Weights of a small transformer language model.
Architecture: biases on query, key and value, untied embeddings.
Training: 215M tokens, 7197 steps.
Each number is 200 + 30 x the weight over its row's rms, rounded and kept within 0 to 999. Layers, rows and columns count from 0. The size before them is the row's rms in percent of the matrix's.

# layer 4 attention query, 256x224, rms 0.0826, rows 0-20,64-84, columns 112-223
063,205,256,155,223,209,208,251,177,194,265,174,243,201,176,144,205,230,150,243,239,197,207,171,215,208,246,208,234,182,173,191,211,220,241,228,196,223,180,200,186,245,170,153,204,141,218,207,187,208,146,143,181,200,178,199,201,196,190,229,211,197,240,179,164,206,204,171,204,222,229,213,270,195,214,182,168,180,208,187,237,198,191,221,210,228,286,164,183,193,190,201,217,180,183,173,165,201,224,196,219,204,223,200,173,219,149,205,192,174,220,227,210
175,196,172,201,204,240,212,247,202,185,234,174,213,231,189,127,206,210,150,239,198,234,248,156,197,157,288,195,219,183,191,192,195,249,240,213,197,208,224,153,223,202,210,222,155,193,229,210,159,181,189,207,160,223,191,198,188,163,153,232,133,224,207,179,188,160,175,218,185,234,172,230,185,225,212,179,153,183,207,184,210,214,205,203,199,189,229,206,170,200,213,235,234,205,140,218,199,222,217,136,231,229,140,244,137,182,183,211,147,152,208,236,145
111,228,196,185,160,176,196,166,186,193,145,215,176,170,237,223,188,217,263,182,171,166,182,249,182,186,137,245,158,212,216,181,204,198,185,200,201,179,240,239,186,171,212,202,188,223,202,184,194,227,236,207,214,195,221,177,163,221,237,183,255,188,173,208,180,205,195,185,231,148,219,168,187,218,171,200,239,221,216,180,143,193,202,188,192,160,121,207,252,176,215,163,137,179,248,216,207,178,196,223,195,159,234,202,237,201,242,177,251,220,193,165,227
056,197,203,176,244,180,205,174,194,204,151,188,180,189,169,234,151,196,210,227,238,192,192,174,215,236,197,220,226,160,208,209,154,173,204,205,240,220,157,206,207,238,278,174,207,175,214,165,236,193,100,182,231,189,210,266,213,234,232,219,241,142,222,171,197,240,169,195,234,183,195,179,212,195,193,202,191,207,198,196,274,196,188,219,205,197,186,164,190,196,214,140,171,209,248,135,169,140,235,205,203,150,232,181,201,201,181,128,182,246,220,205,221
093,215,233,168,209,137,227,161,206,217,169,218,174,145,239,259,172,188,236,176,193,172,170,225,236,247,125,223,173,169,189,194,172,181,132,183,181,221,178,197,165,170,145,214,271,186,157,191,247,198,160,193,255,200,206,210,181,238,237,183,262,175,172,230,214,245,214,170,213,166,258,172,226,181,152,178,221,200,219,247,204,200,163,226,211,208,156,188,213,212,230,145,169,224,230,208,217,164,188,231,176,180,251,183,254,227,225,219,247,206,195,176,257
075,167,212,189,253,181,169,222,193,179,201,188,206,196,199,197,198,219,183,248,242,221,221,131,189,190,245,207,218,163,171,216,159,215,239,177,205,217,192,169,249,185,249,208,196,184,220,187,182,201,159,205,190,172,197,265,190,160,182,191,174,195,223,189,187,237,170,236,222,240,189,216,242,233,246,200,152,210,185,163,238,181,205,177,161,248,244,166,184,224,230,192,241,199,175,185,166,173,218,129,215,211,201,197,151,201,156,144,188,169,262,221,152
096,219,180,195,171,194,219,191,220,204,145,228,210,160,210,255,166,165,236,183,152,188,188,261,209,191,119,192,178,213,171,162,181,132,129,191,217,194,184,243,169,195,220,175,238,205,169,211,235,194,210,220,249,215,233,212,208,237,208,225,229,194,184,228,228,185,201,202,218,149,222,181,184,215,135,165,233,182,255,216,172,220,158,233,229,191,170,224,197,228,206,159,170,209,247,195,235,179,181,245,193,163,227,158,261,227,233,231,242,207,154,197,258
067,238,176,157,219,222,223,190,187,213,229,163,239,186,230,191,239,144,203,258,194,213,192,195,199,207,261,220,280,192,234,196,165,164,189,156,186,193,181,233,180,230,220,206,263,156,257,196,226,170,121,182,261,222,189,221,215,195,231,233,176,170,200,194,216,201,171,234,236,237,189,201,233,206,225,231,164,173,210,221,235,215,192,193,114,232,254,158,188,203,214,128,205,203,198,206,153,193,229,178,203,240,197,207,150,182,171,178,170,220,229,174,185
060,151,266,180,249,191,187,254,236,186,202,214,186,205,207,232,188,196,195,201,220,222,190,171,295,191,247,213,217,174,231,166,155,255,182,174,242,193,227,168,222,227,202,228,221,184,182,208,169,230,172,165,246,258,183,188,183,217,196,184,185,180,188,224,227,192,129,221,269,195,176,183,201,134,205,236,166,232,240,234,231,209,201,256,167,267,206,198,177,229,215,173,217,185,212,162,245,208,180,170,175,237,186,209,155,188,163,225,218,185,170,239,234
091,194,221,222,264,251,196,274,206,199,228,190,182,232,200,211,217,198,156,248,210,274,253,147,231,172,276,233,254,205,200,243,180,226,219,215,231,194,175,202,240,221,193,209,176,178,228,209,171,194,156,259,149,223,195,216,220,218,221,197,169,175,206,151,199,191,186,204,197,214,179,205,240,168,213,217,140,195,185,253,217,198,219,185,161,214,253,220,165,173,181,202,250,213,199,190,151,211,198,167,222,222,222,233,154,196,183,183,190,220,240,217,182
074,249,173,152,230,238,226,255,168,220,220,193,178,231,224,215,223,180,219,246,211,194,190,212,220,228,208,194,208,219,242,216,223,199,168,213,289,209,189,224,213,153,176,193,256,187,197,239,265,205,161,194,176,254,199,161,217,219,182,178,221,206,219,221,191,203,165,210,171,174,245,221,219,188,235,232,219,253,156,205,182,186,184,259,193,220,216,152,194,222,205,148,258,207,227,159,252,198,143,210,163,160,226,198,169,164,173,170,187,220,211,219,250
078,192,273,193,245,215,189,224,183,162,222,167,191,237,190,179,184,194,127,233,214,228,216,160,200,228,246,253,242,196,189,234,183,238,237,201,214,190,195,207,235,236,217,247,169,184,234,200,181,187,165,224,198,240,160,175,176,175,225,193,177,182,229,153,181,208,162,197,215,215,205,215,240,204,224,214,152,195,197,208,206,179,227,219,138,205,241,195,162,195,199,191,248,226,187,203,135,188,189,104,216,227,206,202,151,159,172,186,176,197,236,210,168
085,229,190,159,210,213,244,180,151,298,184,145,186,194,227,197,169,164,258,190,189,183,182,181,146,204,199,169,157,245,204,177,274,218,202,138,224,229,221,225,246,200,167,176,212,208,155,208,250,176,176,166,185,209,155,167,198,264,201,167,255,203,219,198,195,225,202,146,209,200,210,220,227,185,237,242,177,197,172,243,226,186,212,202,154,151,183,213,181,159,179,134,263,210,252,189,197,213,185,218,204,198,191,197,204,179,219,151,205,240,189,182,199
083,211,226,206,249,194,177,275,199,199,226,177,218,221,172,177,211,167,169,208,211,219,209,130,260,199,228,204,238,235,208,237,184,194,221,204,207,185,215,167,217,231,217,238,206,177,222,190,193,207,161,205,189,231,199,203,198,186,204,188,143,190,197,142,176,208,162,250,206,213,181,171,243,204,212,179,160,206,173,221,179,221,205,220,148,174,278,202,173,200,216,193,240,171,200,200,200,172,189,119,197,213,207,215,167,196,172,196,188,213,226,211,165
100,222,278,165,224,224,240,199,184,201,245,215,221,226,223,155,222,180,176,204,213,199,214,184,171,211,194,174,229,224,177,213,164,192,198,206,169,144,196,216,228,183,172,211,186,174,216,247,209,258,165,253,198,195,149,190,224,220,203,245,206,179,180,146,185,192,143,220,169,170,153,188,223,175,194,203,207,233,179,224,181,255,179,257,169,214,191,193,183,149,204,201,217,247,244,203,179,208,192,214,189,218,255,193,211,164,256,196,224,187,190,211,212
089,273,237,196,223,222,214,182,203,207,180,202,198,247,203,174,207,142,270,215,105,177,187,206,198,211,194,216,161,260,211,142,227,224,164,216,157,187,168,231,183,198,203,241,201,222,160,194,201,194,196,233,203,172,217,184,201,187,205,229,206,220,188,230,201,168,234,182,187,216,180,239,181,192,167,144,199,183,171,279,160,235,180,176,151,192,184,233,174,179,199,188,167,190,218,218,214,170,193,262,196,219,225,162,197,227,256,292,233,244,182,208,231
090,194,265,192,231,187,180,266,188,226,257,173,220,239,214,158,227,202,177,253,244,226,247,159,165,201,218,176,216,257,215,183,179,219,280,221,177,190,197,182,253,197,237,235,194,155,215,208,211,241,151,232,172,201,173,180,212,180,179,216,175,176,189,149,164,213,135,243,167,201,186,203,204,189,198,253,157,176,169,179,151,235,192,197,164,196,233,210,180,176,250,193,245,213,168,214,190,254,204,171,191,170,233,208,183,165,201,185,203,237,217,208,193
083,201,196,235,208,214,162,266,211,186,218,158,202,208,162,195,171,231,211,178,217,281,200,145,196,161,198,259,166,203,206,211,239,211,247,177,211,197,193,222,166,179,208,271,192,255,228,227,173,221,234,230,161,189,183,176,192,224,180,232,144,192,177,218,188,144,260,219,217,247,204,226,196,199,190,179,163,197,214,247,191,245,217,162,213,220,194,241,216,190,185,218,133,189,116,162,185,220,182,231,208,167,206,182,202,230,167,216,215,214,219,233,191
113,177,201,237,205,207,192,159,177,175,222,198,178,218,162,232,268,183,205,204,192,193,224,177,196,198,202,208,232,187,195,232,237,196,161,164,217,168,154,207,182,191,207,195,199,169,225,238,202,224,173,197,160,139,137,241,167,242,183,240,177,242,190,211,205,199,183,187,153,151,208,152,198,222,207,187,176,163,229,207,207,147,194,212,183,216,207,203,214,191,226,173,188,260,193,229,198,206,223,236,176,185,218,211,144,193,245,247,184,216,141,182,253
120,236,180,194,235,218,184,204,181,181,196,181,209,223,182,197,193,256,225,165,182,168,177,213,177,247,225,213,211,120,210,211,187,225,184,164,171,202,243,216,139,213,188,158,162,190,182,208,163,182,225,178,245,189,192,218,177,181,227,182,176,195,194,205,230,214,236,181,213,213,245,190,255,223,195,194,169,209,237,201,274,190,211,166,176,192,241,206,237,219,184,181,223,222,195,189,101,192,170,176,253,257,147,198,190,191,163,249,201,162,209,184,157
116,242,184,184,255,230,193,204,224,204,213,188,185,156,189,185,212,225,206,154,189,215,192,144,215,180,252,181,212,199,269,220,273,210,200,202,217,205,253,188,208,199,183,291,218,215,179,116,204,209,229,198,169,177,213,160,168,174,212,202,208,156,190,202,205,148,243,202,162,221,227,220,218,176,237,154,165,175,168,240,197,201,201,220,219,141,201,180,167,153,201,196,217,202,189,209,189,212,170,208,192,255,210,217,234,213,214,193,187,218,197,244,196
072,271,211,176,160,250,176,219,166,231,233,227,206,214,155,143,157,178,170,187,202,189,249,181,261,176,232,205,192,202,196,154,292,194,189,249,188,205,202,238,189,236,185,178,205,222,233,200,200,252,197,180,162,169,167,169,168,220,242,215,189,186,198,205,161,214,209,188,234,209,218,207,274,160,163,243,187,134,271,222,196,176,189,220,239,230,190,216,228,201,217,220,216,187,184,198,246,213,202,181,222,176,189,191,218,272,180,256,232,138,157,209,204
090,169,183,175,177,188,170,216,208,200,205,183,223,211,210,108,134,194,154,226,162,219,234,170,240,145,241,213,190,173,204,192,179,235,240,218,181,198,212,169,208,219,280,203,151,183,228,214,189,167,185,213,187,170,200,150,168,176,162,216,154,217,205,215,215,183,161,243,246,228,208,215,167,211,214,144,199,162,238,186,189,165,217,196,212,218,219,194,182,211,258,205,173,228,169,191,206,258,211,149,219,214,151,218,202,134,175,213,175,189,224,259,143
089,221,189,234,205,221,232,213,219,195,138,199,188,199,198,275,245,235,242,183,174,206,150,221,142,260,178,231,187,215,221,239,186,181,136,158,258,191,215,207,185,197,213,246,191,192,127,207,176,201,215,188,236,198,240,173,200,231,204,200,262,223,167,216,219,243,187,166,197,164,214,183,167,207,200,191,244,249,207,186,189,226,195,187,196,184,155,182,205,201,170,145,178,198,215,181,211,169,208,230,196,193,235,207,206,213,250,207,223,174,176,134,203
098,235,211,197,231,221,202,182,193,192,239,119,192,216,180,208,171,199,169,204,213,243,218,171,228,161,256,200,255,256,187,210,201,204,191,198,191,226,207,203,228,215,147,207,228,161,212,155,201,166,150,174,132,199,178,257,189,203,172,187,164,221,218,211,192,194,227,174,197,235,199,237,258,179,216,226,161,192,172,209,263,252,192,251,192,177,230,182,130,146,178,215,245,230,186,168,207,197,220,183,213,179,175,228,197,234,187,221,173,204,173,224,189
092,251,250,186,242,223,234,193,216,220,197,178,189,196,197,254,201,184,232,151,208,191,178,201,207,247,138,196,242,245,193,230,206,180,151,180,221,199,164,186,194,210,138,224,280,180,132,169,210,209,201,166,193,205,152,229,234,235,192,194,233,215,182,198,195,219,210,169,196,183,222,212,266,145,226,256,219,233,182,232,206,224,156,232,180,207,205,140,195,182,195,174,208,191,225,192,170,173,181,209,170,176,276,192,195,245,202,211,227,238,141,165,268
097,187,224,161,221,180,170,220,196,177,232,188,175,218,213,193,196,188,176,223,199,214,214,153,209,167,270,212,252,214,197,245,195,199,264,215,168,210,203,190,247,189,201,180,170,187,246,164,173,165,151,241,134,142,186,240,198,179,141,200,177,220,228,213,191,186,212,241,205,232,187,210,236,193,208,243,180,174,180,213,269,186,187,217,181,258,250,205,179,186,191,193,247,238,205,206,183,206,231,148,184,174,179,203,161,173,169,173,181,200,223,259,168
086,243,228,190,192,230,246,217,222,239,186,181,188,193,198,226,205,213,242,181,208,177,189,235,190,202,133,194,217,222,204,184,203,170,114,199,243,207,159,201,167,227,209,218,262,227,158,213,240,204,206,175,206,221,200,219,225,242,223,214,218,213,233,188,174,200,215,205,206,160,198,223,208,205,210,219,267,219,163,204,179,192,156,220,171,191,178,182,171,216,189,179,187,214,210,259,197,189,183,220,180,190,291,173,212,250,237,205,253,248,131,130,234
086,249,201,149,266,218,222,239,230,197,220,112,195,208,201,212,228,173,166,220,197,228,188,177,236,174,270,251,272,231,188,245,202,187,242,176,200,196,184,224,220,237,190,190,200,177,222,172,210,173,139,252,182,177,153,220,226,185,198,200,171,208,181,215,214,176,202,268,187,237,222,246,246,191,223,219,182,162,196,252,263,209,186,227,163,216,278,145,153,219,147,161,212,179,192,225,159,215,210,176,167,177,199,236,154,184,203,227,203,230,193,252,202
084,216,257,179,248,242,221,250,205,195,234,117,172,244,178,255,132,227,170,189,235,247,208,150,211,158,263,252,259,213,222,242,148,178,217,179,231,201,192,173,232,194,203,223,170,165,199,202,224,182,193,179,155,217,195,227,212,223,206,211,183,195,191,194,233,215,186,195,226,202,175,192,243,161,207,259,203,201,200,266,256,229,159,249,185,234,196,205,194,195,156,119,215,194,196,160,180,212,204,147,199,212,236,226,166,174,204,218,209,216,193,241,184
080,190,213,199,226,195,219,208,188,189,229,195,190,210,209,177,182,197,132,245,174,225,219,185,232,188,252,238,243,194,192,209,170,223,271,242,182,182,173,230,249,217,189,146,141,236,235,195,162,146,170,252,146,191,200,189,183,174,177,226,170,217,153,203,199,170,195,214,173,238,166,228,235,217,221,179,145,172,215,232,215,184,216,196,197,206,253,213,201,168,173,219,169,235,164,208,198,203,225,132,222,221,209,215,181,173,180,194,178,179,239,266,183
084,226,273,143,227,227,211,225,244,228,213,153,187,194,200,288,208,199,214,213,211,219,202,177,162,203,249,217,226,248,224,200,169,184,221,169,229,211,179,216,174,191,129,225,194,211,186,201,234,203,200,197,180,192,165,193,250,168,201,164,200,138,235,232,191,233,190,163,196,230,200,196,226,163,225,229,183,218,166,237,180,232,151,253,166,187,213,171,190,172,208,151,249,196,168,215,213,251,192,177,190,213,247,216,157,180,205,220,250,236,189,194,221
090,188,253,197,241,211,217,257,207,182,221,139,174,229,196,188,178,191,119,211,184,264,219,163,209,194,257,242,269,211,182,250,173,173,255,221,210,187,193,200,248,200,183,190,128,208,237,184,216,195,158,231,183,213,178,223,227,202,198,202,184,212,204,176,213,156,196,194,192,223,199,224,257,201,223,206,174,163,220,231,235,216,207,231,166,213,245,226,194,201,160,178,215,252,162,160,192,177,225,141,189,199,220,224,183,146,159,222,152,226,197,256,161
104,227,198,196,258,236,227,195,188,206,236,207,241,218,212,191,164,136,233,210,142,160,181,223,214,188,153,184,194,241,185,155,261,191,198,208,236,218,208,252,209,172,173,173,245,148,218,150,220,231,249,162,223,198,147,212,259,265,229,184,240,162,201,246,187,221,252,173,196,192,234,220,214,189,220,225,197,194,176,137,196,224,190,213,185,107,169,164,235,187,146,158,211,196,233,175,164,193,178,276,165,189,186,216,218,252,221,227,257,202,175,166,219
083,200,254,176,246,211,224,260,208,217,179,174,177,234,184,215,245,213,175,200,222,217,179,161,194,179,285,211,269,201,204,232,200,182,195,186,207,182,170,180,194,214,181,236,124,218,217,199,242,171,154,227,218,181,202,222,205,227,204,224,201,201,220,189,196,176,210,208,221,180,157,173,219,171,199,246,133,181,198,252,213,224,160,223,167,183,239,200,219,158,224,150,223,189,242,214,161,203,213,140,213,230,245,183,158,143,211,223,154,216,168,264,177
097,253,246,148,194,202,227,176,196,213,263,246,261,190,171,148,182,190,234,188,164,174,171,250,214,191,122,170,192,218,185,187,261,212,198,208,171,145,166,219,177,197,251,163,251,183,212,218,217,200,224,221,189,230,210,192,225,164,222,208,258,182,218,145,186,122,205,250,164,209,233,256,228,201,194,214,172,200,185,215,201,201,236,196,215,196,233,187,220,267,190,236,183,232,202,231,190,212,210,219,199,178,189,185,240,218,225,173,228,179,212,176,222
090,208,158,213,194,208,198,191,176,220,199,248,173,195,185,171,235,179,288,182,151,158,135,246,185,177,123,188,213,212,231,188,239,215,195,229,161,196,174,277,157,190,219,182,266,256,179,195,170,236,221,201,213,173,209,188,173,179,256,223,189,234,181,239,187,178,236,242,164,186,197,235,191,220,183,190,176,250,178,193,151,177,216,156,196,196,204,200,206,221,197,259,126,159,256,267,161,233,157,228,207,202,207,135,204,225,246,243,232,203,160,179,240
088,229,271,156,215,200,215,246,195,212,274,185,234,205,227,175,176,183,159,231,188,192,226,167,213,187,180,220,222,255,221,197,169,200,260,234,219,175,217,210,216,182,190,240,169,160,197,174,204,238,182,224,221,182,212,238,278,179,163,207,232,163,218,162,176,170,173,247,185,231,217,218,263,170,218,193,137,162,183,183,199,234,197,196,130,181,249,209,207,215,199,160,246,237,196,156,180,213,183,203,165,199,214,238,175,175,177,232,232,247,228,217,148
082,205,187,271,206,173,173,228,218,204,226,241,221,186,188,197,217,271,201,207,187,229,211,160,265,161,166,229,191,214,210,223,201,170,237,195,145,153,199,228,140,194,229,239,225,194,211,188,217,165,244,270,178,185,187,137,151,206,199,210,140,254,198,230,256,199,223,148,168,246,215,208,168,224,179,127,211,219,199,248,174,197,191,195,223,209,202,216,216,203,233,239,138,151,198,185,174,247,150,176,214,213,216,178,214,223,142,238,236,189,176,228,207
091,246,227,232,180,251,172,200,184,285,226,190,190,219,170,244,191,207,251,179,232,173,175,192,166,178,197,158,184,242,195,239,231,205,211,149,206,175,169,226,172,214,211,211,246,198,173,221,246,218,177,238,147,181,133,193,229,224,228,207,183,228,200,192,194,171,197,212,167,231,248,180,241,198,179,192,190,196,212,176,185,175,182,173,241,180,188,197,267,198,238,186,207,201,208,229,183,178,183,181,155,215,197,264,184,181,202,239,224,213,173,179,246
093,240,205,236,223,174,216,239,172,185,192,208,220,214,212,155,194,170,236,200,161,193,224,193,211,251,169,201,193,146,250,215,242,164,247,207,195,152,186,178,189,202,198,175,183,192,229,225,145,212,176,217,184,168,221,214,216,183,201,179,199,192,178,169,229,141,281,162,194,227,221,229,267,257,205,173,176,199,180,183,193,151,222,134,220,210,231,178,228,192,196,191,253,253,243,207,181,187,164,137,190,221,201,192,225,171,163,249,232,183,217,193,265
091,236,157,168,224,252,215,195,193,178,217,174,171,171,199,173,218,203,202,189,189,259,177,202,182,155,221,265,269,200,240,215,227,231,223,199,186,189,206,214,187,171,212,259,195,222,218,138,155,189,226,244,228,169,237,174,152,226,239,212,201,197,196,251,197,193,250,248,197,193,246,170,163,228,193,175,172,278,197,234,155,202,202,235,187,158,185,201,167,187,192,222,214,182,229,163,155,170,139,254,228,217,190,211,236,206,197,217,198,192,195,227,209
# layer 4 attention key, 128x224, rms 0.0816, rows 0-20, columns 112-223
086,195,180,210,211,179,247,182,193,222,164,240,195,201,204,239,208,204,241,171,196,176,161,245,159,258,141,193,230,202,251,154,124,189,188,220,216,214,169,238,188,157,187,206,231,216,205,213,203,214,241,193,258,206,251,219,186,210,188,216,251,192,178,215,200,226,219,199,200,170,179,151,207,224,181,219,205,230,260,176,176,194,187,107,184,217,149,210,201,185,176,169,148,204,230,191,214,184,196,231,191,182,220,155,248,247,217,190,204,219,208,161,249
117,213,180,170,195,207,133,215,211,214,214,164,182,185,278,182,197,167,167,226,120,162,219,134,208,174,240,191,212,212,155,190,133,196,226,229,174,181,192,206,188,238,206,176,143,182,193,167,218,221,199,180,181,179,163,236,223,250,228,167,188,155,213,201,206,187,222,202,190,220,232,231,235,145,188,185,191,144,142,202,200,216,186,229,204,184,218,181,227,217,237,183,226,189,205,147,193,216,201,218,185,194,195,189,195,129,184,231,184,229,187,256,181
083,230,258,204,206,153,254,221,149,191,193,189,237,237,192,186,201,222,190,174,264,190,208,195,218,184,226,213,208,219,192,167,254,179,156,141,213,194,185,219,197,198,190,181,284,165,237,236,184,177,201,229,196,160,220,227,226,179,161,197,193,249,211,155,174,229,168,194,178,208,164,192,194,205,195,218,189,212,228,193,210,182,184,149,139,223,231,198,175,187,185,228,215,216,186,269,211,191,210,206,199,226,202,204,204,259,216,190,210,223,228,131,202
088,212,175,238,161,216,164,175,244,193,177,229,191,182,221,256,207,239,240,196,218,193,199,233,179,242,133,231,223,189,225,207,142,158,186,199,189,164,185,237,192,194,214,181,141,261,155,191,147,207,244,176,227,249,221,189,187,204,214,165,249,203,196,237,230,161,216,170,184,185,201,187,154,216,174,173,236,239,201,165,185,185,254,152,195,233,137,202,203,215,173,196,124,200,213,194,230,199,238,231,242,196,196,140,247,189,252,214,205,184,218,214,237
066,207,181,276,170,205,246,237,194,172,154,228,168,245,160,194,187,225,202,197,226,218,135,204,166,211,243,215,191,177,243,192,190,205,188,223,220,188,211,202,228,160,156,224,206,227,237,256,187,223,193,209,204,271,219,199,196,100,230,230,207,220,197,217,231,187,195,173,194,186,150,193,153,254,213,210,161,181,241,171,176,215,226,182,175,193,155,262,166,169,209,159,167,183,189,203,195,186,238,221,252,206,184,195,185,287,237,211,182,222,214,156,191
101,181,218,176,201,239,170,194,224,211,173,190,177,180,253,232,194,174,197,194,136,208,195,199,154,228,143,169,226,173,200,190,99,213,230,239,178,213,170,228,131,221,211,194,141,216,180,167,193,236,253,196,254,216,248,164,187,197,242,158,217,133,210,238,203,149,195,184,233,190,219,182,201,196,178,183,226,177,190,189,185,221,199,247,263,211,179,159,270,196,201,157,192,166,212,168,213,208,164,233,190,164,223,154,254,168,186,197,214,176,179,249,210
066,194,197,236,195,202,227,219,217,170,162,215,174,253,158,218,182,252,188,187,209,209,171,221,172,254,191,176,185,164,215,132,195,227,172,213,243,255,200,182,241,158,166,221,242,203,226,215,169,204,196,207,227,239,214,165,178,147,218,207,227,217,223,226,213,229,180,159,202,212,164,206,151,214,211,228,178,227,217,206,186,200,231,196,195,208,157,258,180,161,239,203,196,174,163,221,230,162,249,155,230,219,226,197,225,290,191,194,166,222,239,131,215
091,160,225,191,188,186,184,182,183,179,157,245,147,121,215,192,191,216,199,207,189,188,158,202,175,224,179,152,164,192,244,190,95,211,237,239,186,229,140,213,161,223,229,221,154,228,237,170,203,215,232,173,192,214,202,163,241,183,208,179,203,173,210,224,198,204,244,174,224,168,175,188,252,211,210,268,166,208,209,162,201,208,159,246,248,251,178,192,256,168,230,187,236,189,212,165,171,216,164,206,204,217,220,156,273,173,159,241,191,214,211,186,200
095,206,146,200,198,174,130,187,231,204,194,227,177,153,235,162,193,211,220,198,134,136,124,211,162,225,156,142,168,197,182,181,202,205,231,210,179,224,212,254,181,176,180,214,161,224,220,162,215,221,266,185,211,136,190,146,186,192,196,197,241,206,175,195,236,158,181,184,212,185,222,213,183,225,200,174,165,168,179,169,207,183,212,250,239,183,142,196,229,187,181,211,233,196,172,205,217,214,138,213,186,167,171,134,232,194,219,216,214,207,213,227,180
059,223,203,115,200,192,189,182,189,211,216,169,198,167,255,189,186,167,175,197,143,212,215,168,208,201,218,175,193,178,178,226,142,210,271,245,173,178,195,181,168,250,214,187,170,226,173,162,234,186,216,171,215,151,190,195,202,245,190,180,216,170,172,214,160,202,258,188,199,213,225,183,233,200,221,204,236,173,146,175,212,204,155,238,235,174,235,202,206,216,226,225,169,199,228,188,159,225,215,257,152,228,206,189,204,115,207,223,243,263,175,258,252
093,202,147,153,200,182,202,207,170,207,210,183,187,174,204,169,210,197,183,205,156,196,178,184,160,234,272,221,177,193,176,205,192,229,251,243,204,251,212,165,189,200,212,170,205,202,181,186,201,204,196,163,201,145,138,177,199,175,249,203,211,153,230,209,177,203,186,181,198,164,159,177,228,186,180,287,146,181,199,138,199,175,218,254,219,171,251,224,246,250,203,226,190,220,190,223,190,234,218,236,163,218,162,186,210,205,246,207,219,220,207,216,216
064,203,181,118,205,184,180,183,188,256,196,201,191,180,292,196,162,193,218,199,163,173,222,214,216,167,196,143,200,186,222,232,125,195,242,265,159,163,193,218,148,264,217,191,170,208,183,191,222,171,197,191,229,206,238,197,220,182,184,173,201,174,167,196,189,197,216,202,218,179,235,210,221,178,177,204,197,142,200,173,172,162,187,201,260,178,250,164,237,237,185,216,208,163,230,212,179,240,206,260,204,202,204,166,209,115,206,217,240,198,185,252,236
107,176,216,189,209,173,174,221,155,208,192,195,243,187,179,160,219,190,142,243,175,195,207,199,246,159,186,212,148,234,171,250,196,213,225,223,216,202,257,134,218,249,206,183,162,171,170,218,187,175,165,234,181,152,170,236,242,167,157,225,155,210,215,227,177,204,238,229,166,203,193,204,222,184,239,248,144,177,153,195,209,201,198,273,136,169,226,277,161,246,195,216,193,251,183,194,204,172,223,198,252,181,179,246,151,164,166,208,218,196,219,182,179
065,203,183,138,213,232,194,179,117,243,164,197,196,236,293,182,149,189,182,228,172,208,199,202,203,170,205,185,209,177,206,213,141,239,236,221,174,159,180,217,200,232,201,200,130,144,238,167,254,221,175,199,219,199,242,202,213,171,193,208,214,159,161,230,179,221,195,151,206,198,236,201,213,177,196,213,211,187,225,210,199,181,193,230,235,188,187,195,248,180,198,229,169,196,229,176,170,192,196,255,197,139,224,166,234,155,189,181,255,215,235,235,249
092,190,245,189,267,161,251,207,157,173,162,242,184,219,208,205,220,214,151,223,246,213,208,182,196,185,240,184,194,199,224,156,213,244,215,212,199,202,219,212,236,221,202,210,174,204,170,205,206,198,172,166,188,170,212,202,162,146,154,227,213,249,183,160,157,246,264,211,199,239,165,195,229,200,256,231,151,145,220,207,254,199,242,194,195,220,199,202,201,185,177,214,207,133,210,178,178,195,223,197,168,196,226,135,180,244,109,204,240,226,259,148,181
088,202,239,258,248,165,291,196,177,195,139,269,193,236,167,205,226,212,179,197,223,230,171,196,198,237,195,215,232,235,180,196,168,231,213,183,269,214,210,189,239,188,132,193,194,171,262,194,235,248,173,246,247,242,193,217,183,228,169,230,208,190,182,166,193,225,207,225,194,208,166,202,192,171,243,251,186,217,218,215,191,187,200,174,168,221,169,191,239,186,198,189,209,184,200,189,214,188,241,207,201,162,218,210,168,237,202,131,215,268,194,176,176
063,172,201,130,227,215,197,171,175,221,144,203,194,211,260,153,195,238,179,215,215,194,223,202,220,209,150,178,223,186,230,189,141,182,216,283,164,159,189,218,185,231,196,187,94,234,205,219,182,204,188,169,219,200,281,165,158,175,192,198,202,205,193,175,178,169,185,187,193,204,201,190,219,234,184,188,185,128,216,185,198,160,206,207,215,257,207,187,251,236,189,174,197,198,180,204,216,235,182,236,189,176,215,153,226,139,203,171,228,152,238,232,183
115,189,207,258,186,222,184,160,258,195,181,200,184,190,130,213,164,224,186,177,241,195,181,181,205,236,235,210,208,247,169,228,235,168,148,153,240,258,195,221,212,177,158,199,234,203,231,191,201,179,204,249,193,249,185,175,146,236,172,182,229,201,237,200,204,204,161,139,213,195,203,240,165,188,192,221,262,254,209,239,195,205,222,205,125,253,191,210,193,168,187,186,224,246,181,182,232,156,218,186,235,199,214,250,237,234,236,178,164,181,198,179,156
097,214,230,182,203,215,225,208,194,208,139,252,196,247,195,173,174,214,157,242,199,249,182,222,152,190,229,201,155,157,198,211,165,235,230,170,149,238,176,252,201,257,170,158,181,181,216,164,213,150,191,143,210,232,220,146,153,198,217,190,231,116,199,190,196,214,165,129,226,214,160,247,151,189,179,235,204,192,211,160,226,202,201,247,197,167,211,218,180,184,180,216,206,179,217,195,238,167,238,182,227,167,219,208,214,188,170,165,263,231,214,159,176
110,209,179,251,214,196,218,191,254,215,241,217,232,210,141,188,176,224,267,214,207,187,215,225,180,185,185,235,185,206,204,260,214,177,227,147,189,196,231,170,205,201,220,234,191,215,157,267,185,197,220,185,187,204,194,151,172,180,204,211,179,247,214,190,236,218,216,191,190,176,218,214,191,195,200,186,213,201,187,255,248,180,241,233,184,174,142,174,180,195,190,220,182,170,170,180,185,211,212,195,235,230,203,173,223,156,215,234,145,198,192,182,189
094,184,188,246,209,222,161,229,211,209,173,186,193,186,140,181,131,194,262,218,245,160,190,202,160,194,212,247,235,251,142,220,192,228,159,229,175,227,233,195,244,205,235,164,197,167,180,165,165,220,215,238,226,183,188,214,243,204,165,223,213,254,199,219,232,226,233,175,217,207,187,119,219,182,266,202,202,252,201,159,240,160,219,180,143,185,179,212,199,213,176,225,175,252,227,174,222,181,207,178,207,196,178,222,138,205,239,206,175,221,183,195,198